Weights of a small transformer language model.
Architecture: LayerNorm before each block, learned positions, biases.
Each number is 200 + 30 x the weight over the matrix's rms, rounded and kept within 0 to 999. Layers, rows and columns count from 0.

# layer 3 MLP down (transposed), 640x160, rms 0.17, rows 547-555, columns 80-159
238,220,212,184,232,254,243,205,176,217,188,172,200,201,204,163,233,239,174,199,163,194,185,198,187,200,239,206,206,223,186,168,204,189,233,209,212,213,192,210,172,178,193,236,176,181,171,211,198,206,195,173,173,242,187,172,151,225,235,227,182,211,171,241,223,215,191,200,218,246,185,169,189,197,211,191,238,203,180,187
161,208,247,183,222,236,193,196,229,167,186,194,218,221,137,213,176,217,186,247,203,230,194,209,213,170,188,162,219,216,189,190,216,190,180,187,167,170,190,170,226,189,168,216,223,224,241,223,208,185,199,229,126,146,264,153,267,203,199,199,231,260,164,160,173,182,223,179,246,133,177,207,170,217,216,175,171,174,216,177
225,212,237,160,199,153,181,195,177,141,174,228,192,166,265,225,131,212,202,169,162,180,213,255,223,160,183,244,212,141,175,223,221,217,223,191,222,155,227,178,210,266,160,200,212,236,189,212,218,206,220,192,167,215,211,178,168,189,208,131,238,213,167,176,173,219,195,172,168,284,218,268,186,231,196,182,138,200,178,186
235,208,202,182,216,208,177,232,209,180,155,208,203,247,248,232,230,199,176,197,187,214,227,187,188,226,157,217,209,167,220,161,189,233,183,178,194,223,144,195,216,174,187,187,192,180,209,186,139,217,244,224,228,152,178,188,182,216,189,254,203,195,211,195,206,212,185,232,185,168,170,204,234,178,176,196,188,226,209,195
193,183,229,169,222,187,229,197,173,222,188,184,160,218,219,259,258,202,202,141,222,214,194,222,223,205,174,180,208,197,183,195,185,204,183,217,231,168,173,236,181,200,224,214,193,147,171,167,178,163,214,218,232,204,200,192,208,166,165,203,163,239,228,225,188,173,172,198,195,217,203,202,157,214,219,204,201,208,219,197
237,175,239,181,166,183,191,174,230,183,271,242,235,200,184,225,259,164,208,212,155,209,121,251,203,215,230,255,179,157,212,253,165,232,177,196,177,201,217,193,189,205,197,204,188,230,132,226,194,232,194,182,247,224,209,226,233,193,167,210,207,194,188,195,193,175,204,189,198,163,212,145,192,188,166,195,213,208,181,250
228,252,203,194,188,187,128,201,258,185,231,200,238,198,251,174,233,183,152,151,129,165,181,168,163,216,163,187,120,232,224,142,189,296,177,250,218,249,242,187,136,200,226,179,250,210,230,180,187,168,148,202,206,187,211,191,251,178,193,187,250,208,147,185,241,188,231,226,210,141,184,203,165,173,189,182,235,241,143,214
228,166,166,243,232,201,228,207,190,183,168,185,200,201,234,170,215,185,199,210,267,155,168,193,276,208,199,179,189,193,215,245,187,215,203,215,147,218,209,232,210,203,181,178,237,115,225,218,158,228,218,179,196,216,170,160,177,211,211,183,144,153,218,153,231,212,198,194,213,203,164,230,209,192,237,166,131,174,242,247
235,230,209,156,215,122,206,139,193,201,211,186,230,230,202,191,204,208,266,238,237,201,164,162,174,199,173,214,194,206,192,220,186,178,264,215,215,173,225,200,234,203,189,193,245,170,136,184,176,204,195,205,155,148,249,218,197,237,222,179,210,212,277,235,194,260,214,154,237,138,199,234,192,164,186,194,238,195,193,227
# layer 3 MLP up, 640x160, rms 0.273, rows 548-555, columns 80-159
203,243,225,178,211,217,160,227,197,159,151,170,178,224,170,145,162,187,198,221,164,224,156,182,165,156,236,282,157,174,186,258,195,189,189,197,220,211,187,177,212,206,226,210,208,187,200,197,241,203,185,225,217,197,215,192,204,243,176,175,207,180,221,134,166,229,227,234,204,161,232,157,219,173,178,210,187,155,202,235
234,175,173,126,191,178,194,253,208,195,242,234,208,167,146,184,190,165,204,189,224,235,263,201,158,259,188,183,206,141,204,194,226,195,210,194,246,174,204,199,189,219,203,205,206,227,225,147,203,215,209,197,174,163,135,249,156,279,199,179,197,210,175,133,184,174,206,165,146,180,175,213,176,182,195,212,193,210,161,231
197,197,219,148,197,235,216,229,197,202,186,209,181,182,189,150,171,205,175,216,202,158,213,239,217,222,233,209,244,231,173,234,196,166,168,223,282,229,242,187,139,251,185,213,202,212,164,164,151,232,161,189,220,208,191,183,175,192,198,194,229,150,227,154,183,194,172,200,223,215,213,189,234,220,187,230,229,203,214,191
193,167,151,185,216,237,211,207,224,220,207,167,231,198,220,213,182,135,214,222,178,189,217,159,226,227,195,196,232,188,168,220,195,184,237,169,192,190,203,198,242,186,211,162,204,178,220,243,210,239,208,164,221,204,216,183,231,254,237,188,243,192,257,211,206,189,199,181,197,165,234,197,214,162,229,186,234,189,195,146
208,198,208,123,205,166,222,235,201,188,183,218,176,236,198,183,169,198,185,202,199,190,219,150,188,221,204,211,228,251,182,159,151,186,229,220,201,243,182,166,183,201,163,206,208,155,217,183,210,149,194,231,229,204,219,190,235,179,164,170,210,202,170,192,232,189,180,185,190,143,217,175,260,157,199,183,125,235,203,232
189,151,172,171,207,175,198,221,231,242,143,192,226,248,178,221,207,154,189,158,204,221,221,158,221,217,211,177,194,221,168,164,167,267,194,160,156,209,219,187,155,245,261,247,208,214,178,158,221,213,216,316,188,211,178,188,232,212,237,172,192,251,165,242,219,216,152,146,194,179,193,109,215,154,174,131,243,151,121,202
167,243,204,152,197,202,195,245,230,205,220,158,176,177,216,215,226,184,171,236,207,229,189,262,207,227,215,214,200,139,180,161,223,150,246,214,216,233,199,160,165,156,162,200,183,203,173,220,146,223,221,147,199,225,228,181,209,171,220,194,152,239,221,215,220,210,182,216,213,222,191,262,160,214,187,211,196,205,205,181
215,175,257,204,237,199,176,239,171,133,207,209,200,150,185,203,186,174,190,169,224,213,161,201,231,229,193,178,158,226,215,237,213,189,207,170,226,193,226,159,170,203,206,189,209,181,251,219,276,158,200,186,251,145,173,163,210,214,219,208,207,181,213,239,176,230,191,195,187,194,198,199,191,224,205,167,210,204,214,192